config.toml
positions = "rope"
warmup_steps = 80
decay_shape = "linear"
final_lr_fraction = 0.0
doc_mask = true
train_tokens = 715000000
Each number is 128 + 32 x the weight over the matrix's rms, rounded and kept within 0 to 255. Layers, rows and columns count from 0. Numbers have three digits each.

# v: layer 13 attention value, 192x384, rms 0.107, rows 64-80, columns 256-383
# o: layer 13 attention output (transposed), 384x384, rms 0.134, rows 128-143,160-175, columns 256-383
v64:087161109156126152143121142089086067147173117170115133158159123149149100119138083183109109150141117083103135146127120138130116121094087140158113126161158141112157170153119101135127123139118088115177170109164152119117144113094073083136164120129135128102126155101086119154153147137122149098148182159187151131139132139151126109115066165153133087098112112156123151110138115142145143122114
o128:087143086203088188111065159135200104104146090168189157163135143110139073152108123122102091169103134043104103119147115108124088091124155146122130104133098177103152074142117129103128132136104117124103098139095152095089195103157109116199158121115126122141108082107160118220126133131108093152172115102099091155161118140161182139143134064141134108165112117145078110157117098102093137090109
o160:158096132086134131065148132110123127212209098141094187094176201145107125163153065128072131128091146006177082154164161115121126146140088133166144143129170191120162111153118084196190152173143100111139162097152118192172115095143102175118117086137124113162125108090149162113117179085088111116122092126163176099153153107139157124114105126041192171129134168213167131097177077171129108065084
v65:157115174139095126139103130142093163121129146105149119184163156110140087157165115105129156184112125160179171151159092171140121133081152155125115101151146123108104073147100139129123124088157159126140127139136138115105132128101122175126120083082110140150099081148097138137131132133144170154115093125152101150125097127117120127106146070114126162145129145162101162133159149120136134111105
o129:106144131091068125113079099146108147193124141158152091136118134106167098149172162165139089114136162153151147131143117185120095133184162136156140173110143113072138136114137110099120146086136099132177126151125134121116157123118109155184154145099152084117119119173145132118179090112152144115128147137088097092140150165127127127086160135120156119080085105142202167163093131141111117107067
o161:123134081114170060133125174133107138119015158126135139156148190147111161122119127118149153206147134255153127148121105194069141079156119143095150101101053133142142123195155066143125158130186144097121111076090153156148141138053141155111140158162129120153026102098111126091108131122163160142114118151123095157117098087122057091116154127126165126122151066155099144085129127129152125123086
v66:102121120081124092067094115118112179097114110084146130120155095194165155150121104131163158130156136142176096119116132162116132164117097165137162084116091146092144087120098138160114113111121164229153142228145163168095129126147141108171131148132188122074110082121166182090122109151107108080124083176107138104103120080113135086081099073192172139104144103134081106155121150070154120102156
o130:162143150089107093100170149142102156157075082115141057185141169190150119152142084151117159114111119085144109129110130170149184154106127156148178122079126102101197108151096150136179098087209117109191205110103110123113110121087121134119158144153153103145132094146124129124105096120134118091052099121100158114154162175140109185095068082148184141040104126146098117152104048141165110083101
o162:175200092057084125041089114134115122098196133185150137173178148132160138157163048170166098076138040113135066125115138146097151075190139139189141158162161096110143074088163114195121161147149076162153175201054157138080115118157126162115138139155183094137190105073086121147103115189060132151150092155107164083098180175137125145065108092088160131145168169090146100087120159133085119151165
v67:117047181120081142078173183075162133069099111101153096045085059130124096168128101131145093114143128180145129167160140106192139148205108168153179110140168255079088143132108135132124161180141162098062123142147172148119144117134112129101207138137109142082156112120174105057154090098094147133127123115131105173127128143130086102155151159127132131155152154150130110106084114094166186109092
o131:174126127132100210152151135118145095115089183115160068152101138152161114141100175142187131102146169215191075158124149091073174077192097091119136141126108087123141198120096078115160115162167153112140138145090150142110132174080143101111137088161112120093127152124084127057110131107132130116133159137125124153177184151113060113126106136116100190147142143182168117114128147083180147117157
o163:079104116161089156120105135182139066083078186176110178131193150056153170093150132151073146102136208111057138127175128116155105057143165162169186140157187149098145132104074120144120065159153074093145186110159108180144137116098103126112212060156136142103204114094111139200112178095062153154148132163133094124113158049123127149124099117117079131142147143233145150107147122182189162133135
v68:131115134143130103150125155144128192138141126133130095161134097130149139132151137182113145125175177157169105093151153171128107102109144174146132086147110124128152113112152111151137113116112179124147099132103151164150158132101038145132121127132129130090121146088143104135131071122062182089106108109122131115122147138065101104102094138148151141164138105146097098146115146151100081134095
o132:100139103100147074110117098113149137089128087108132121139127137139135117134152116136181146123156114064156060109129111128164151125107100143100126132054129068135105094135157106151177108102125149103199103116124130098135130140114128118102143158200078119149075130094119111107127087092144056069161160075160172102100139102120111154167109114174151127156108161123109128141177136063127106117095
o164:151128107129060181138139132165159176164146119148141132176166089106134116116103126181094178149179139139102099133137129128093134087106148155090188135202132082175143149129084137108103083166111160150103149144039129139108096119255136059168092060139130093116090131140118093203074187105112155107151155135136100121191179138113099126091113114125119144101124076197122158113052168131200179080053
v69:148116116137134105138125122104137123111146141089135142155150059141124104148093131130110149129137175125152149152112147095141125199110174152176151160122117098167154136146085112063203176184218132129065189145148138099145197129096118080133150091173126201094139155119095126130123151099182127155121122138144089149122143180143123143106160067127103115148100089109119143166129105146146140134173
o133:074117114140139121151091140142098161102200160147105095107069099095145102122120136156195112119090116221118143149135129122136124099164156127091187153100104161135109147103083099126127148141113184169068092129064138123137145158060135055144145136073148171063119125099123113167163171159076156063123055151117161164111114154116117135114143199134176102143141117157141139163113192138158085104106
o165:128165136116159147123158048161150142128155164181151136159198138176059123116135054099150077123129204192118056140157118044137163135153079160139144151080170138111102164201191104126151122098142108148100154139154100107113188130051122125127099080206140093105230109143125136146148096109084141163132121177069095117147073186147106084094100094131083146148077153110078122153121087164164081120154
v70:116133141135148160099201128183150100120099101147143137125147186165117116107127149115139119135113093097164157107113138124111136122061153151143116155085088107141113120154048095126080090144126130090097079099130071124095170144089112171085115151150103109087173125156098135142106176111101081129156115107117125137135183113126084134146162159090161124102059109085145130128171137191172104114176
o134:117107164107110115090182150102107178190136100164096141122114095123096150121123113107104081158120065063078140154137104115114140112129139117072121040163142146150184138114107158070128118133090139156123106070141118192094061097144170140117105074056138126197154190135130196143113154112098191134081157142148153184096099139133167155119111154128110127138163095073133097110164122150126172062127
o166:127177097168154103140165116202168153085095133070142121141153115121108091124084138152135089147081135065119147101121173131103143213125081077162095104078106171148082108128128103085179136169117175088096124143161125107088089110108159175109138113030132131135160093181152122123116200114120113068140148085139101187111202100111151060175142172133123182062081124159130083155137142114131110180147
v71:132114071160147126164143105164151137195124120134158166168113092158133104096126107189173107135138176124158165123142162105137157127121155108159189114115116183135099147108126124156089121178170119189156168092122139132132106097094169170165148153137161105049126201128130130141122151126150133086169130137137114137097098111129131121137121188175146108182119087113138112137145115155192126108138
o135:090084084119099108090137113124138099205148160101166186119139121157110130082142127140093148118137168194168114124165158098164124137074145173076140133086129127175149097140156147118103158206111132119099121155073149098091109181093125132187048077144137143128145133143167160131133196159107109097169162090116054105084154088089150085162123123112081101180109131141178111122082102148160112147141
o167:146112105133079081116175111120143081160152173138114185151153116063160116199121108117183131127123058233167108159165121120192195133151111154179169156137098096109119078135061116141155128156128108149123168135114182195113159022076139191087110164147187043068158136101117210140065150144082139178121080123140185141104119164183183096144115140168139169161110147079197159132129139115153040086163
v72:133111144128141120170103167152120129086104148091084172156141194073129133141192167158148165094137159151169148119097143160078159177161142171103126150112141142143125158121104102156112116122107106129107155129103125100130147184105162129072085125125132122101115133144169116160116102154156170132118143150134115061123093156136123175145108098123180141084153163115167136146088118090104096103091
o136:121144106137165089132101119148166121068129097079105138143132168153084146109138152180099161189160148136104130095151149102156138172063173157139113166074125096143145088162168150119180116103115112098144096131093073094066125103153103178127179105181140109104147142165110168156078086109112068177126098152120123156109075129171110112130181073107147103136056119169153124124100097104085123135101
o168:167146153123131118135156053147141087120128136191155145152145135131129162121178182143143162079100216062152106090090143159141121150162173127129197079057167142165140203194101081089148109073126152107069128129146147139154171130063141100063173142135129157135137083127097093142141151169143140178112135213107131159117094085165092130127141124148112128099113110155093183160089127101171139113107
v73:141118130173122153139070134129122122109094097137103105115137108115098129161136140143162154108129127123115079161136141120185137147127101134108127143101135149151124155099093071141112083166191114135146118150206149138153132142126085129109146162108124105142166119140124161092079131153180156093127143131173186140106098160090192193176114133121174123139108116126058096124064173093139113169101
o137:129134184145147105139169082140176091066149149151111114119115154097111106146147128146124113143150104096118083132073120118184143131133171187190169120156093099148119131118124116178179145160133109118154116141095146219164138120152075136117112130101038132140124106124164139085086149122133114108129094117137143096150143123112130098126079073156147152143121122128128103093086100121061133081101
o169:119127088094107129133137049155096106109077133121092136165163120100121144144142095162183124153132072058144069116192149126157176100171150147097162142133118116126118100174123078182100077129157118144085114133153087125133158137117109153105173136139148089075149093075136116145079172102092146092154082149173112111181098149102104150211227201145075141152134113107145164068097080124087166122107
v74:140124093074181134084175144191084138084122073136115147160132110099141136174113145151125174125112141128110112063132075147141155068116149147157078197150109070134114106077178127107157104134149084134157102131110104144150138128120150148148129116124103181169153116110100106117094101129128125134139093153199149116124131122107117130185153124153135109108166111171129120177125109102101155146162
o138:109123130051116094127103117131116154091121077120041168144145159088154087162158158137059084075183126234086084048160127137102114134115137117132141151179140093138104133078129165149146108199125088116136148111035186110123144149140160065117148154165164110129173089166130038138104096136110099129132095137146120080105095114090155143191106109088098104160114175152147140133051137153090175071085
o170:135164155108111164163166163140115111114089060218173053134102091129127094189085116081146169063099156169085125063144149154120133149132185149160098106177131157151192111115172107091182130077193101117180118147100122135190146090082115168126131106161171149155164119090091107161106133089081167116137174094162136100142153171186118148190173086118147115128082135103099164154162061128164136199141
v75:120146147157168075118151084185119187138151157112155119112070121138154097104125117145114161118180098074129145109115152090160189113114160138152162131143101119112117194186160139116138124167098135148145143128103110121145138112113138097082060087093080129202136111097136150164166109108127087123166130117106141144155100118062064147172160111146102109138147123055206124092194112155150140102107
o139:127113073129150098117099125137130165134101174079088130084147087112144151137119144140090137105084131086118148165089171202100111143135159077104132137096097146122091161103113112138138083123086065094161124106092101130157130125099172114143142157171120147117221153130126107159131115141059166105114148093155139112126121092121134109125151126057135157114144138082111138139163131170138106126109
o171:074106115151178139172195093166136142183167127101143153040114089145160150115178216131124112156180177130056098135140126087143173131119086098131173141155111108146118134130127145114160105145129134129107087115127124184120117144114161106088142085078120098163058190162139130138093150162153113152143112073138096168160137132100151100136081190105156144113157035076168043159187144097130159093159
v76:160141159109130155129125122137114132083118135101069167124188140173136115122084106116083161128137156167120143103118091181145083105123120108133100134111145094138101099071145119166170121167121164100159138111118154148125069131166069161159091130179145143141139134116110115151134112129123164161158139167170135133141101131129146154127098147115094135105113162152113151092118165120135093160135
o140:075130157139117113105127158151111152076082137160085172072165143159125209120096128122076102194148120255081149106117158136104170119093145097144154128100201122145116060095106145121103163111115073114078162084129156138104174167168163097150138122104128137178098145128152152090127131123186135101131123142096151146093122137131146183101130103078167075111188107159071118127090166166123093168106
o172:085131120149083120156113159141136133053140094097141174131160120120165142124119110114147111119147104176135127136086115217132131159145135159100124163169075120126122112148107122120151150212144130089180076131100110066148156205128097170113153143158140184099105155165146164150076098089149112089133137175125124097119124146147095145114092092136151137143119161096140193126111187106194129112208
v77:146145124107125150092100125118125117120139116120127084151110134145134101103053116138125103188012090060109088148074149154132150202119116111101121114108133163106174140160108169163129193144120208114147170086089144149116106135072122156094131079181120123151115069095126108128136136098143112157135109185137135140132155129136148085153112205080131142154176109114105113141156147097113136095169
o141:089126157105157115149114164150147150088114107102157091145155162127147142104133145119074104190145145053146187144125109112147147157155108080149152182078136164125134067116154194144077125115170099092128121096164114122103160154044136133104175118153079109163112149200125120151073154059140050077103168104087169077120104086085161064122120133087153135103070113102139125123153095122122074196178
o173:131076136123123075142105174168087158087050070133144121075142204116151076129063092208150048112018202123090128159095115149159079145111081102160100118112109214154082127049119152097134218146131158124159076133087116094134163116100189099110128136038127092113092189194099115141126119116054199129130105110198133132139175144138134085151101184016124099171144158025078226153116100172106115096158
v78:098138157146129089129082134159141129077099147113115113101089158093111074116136135121116119145143121175124079126158087159133105118092103174177136104148143091064088071079124135152124101144110110127185095114120141143171123116168116150058134120184112130095091141108120144118167113097094116165165147177135110101131117163113191120083132129159127170120100127167090137132129136121119105164122
o142:136123134135142089130112138108117124079040137134090064121066126092086130161092149147063099143134090143135131134168124128112096111102107123080125109150145129115185132125117100156143118066094134105142151120128138137104107113163147163080119146164099119086098130134159182110110121132158162154128113107154139150120094162140130116099146158119159105103071107143072117091142074121100100131093
o174:078107164201123064100131187086119100129099065117173162130113127092140142169119100116093169120133117167102104130190183167181096085070120142127153149126124069104128067132128150156160094120085119113194104096135151062112148091150144111139174126172176093118069111143152153108131157133129092132165159069103126080164156149074122098203124114165088158154157154176134125163144117137165132113149
v79:118170164128133183099119142136136147136115115090122137128097099133123150107122147156100100176140054080128128133142131129127098142177135168130096087103134115131151156116101071108099099139078107145124184131155101132162126137131105138091172144103112127140104129122158110096086113163150113144114095149118095110170125130139125167134123157114140110165128118130133119165151153145164158156111
o143:149138104090148080169146192095091115124142136144162146132171086143170141163139100095201107103095184039092172134141149144145152127166120131153117115164125125104132172122141104067116158147099130127161129129173102133154142121094137105100129174146160111127116121073080190108099145110153149096158142170158100155170122118146108171219165132118184157209125128173144141093088080131156094120191
o175:101121145159125154169123163180145143133151153083102118155083152090137125140079116072120136143130143010097104108110102092156146078128092119126177133157116109126152165125111151171151122106096125137106122135175156087112182102144116149082172175187114125071062089103167121106144093145140145158122103122176094139134110164146114117133072160190059190220178158074134131117106071110125143129122
v80:090124097146103142108161050134146124096062167092110150103151117108140086122143181127101119185045163140133102156138097149128157073157147127077130201134106127118141156143100151124177148150158134148143075118116194206077159106164150132171117113096119122152167145123140192113160131124169107088189105109133129106096150099117115108138116133106133174061132123115097147114103158134092083122147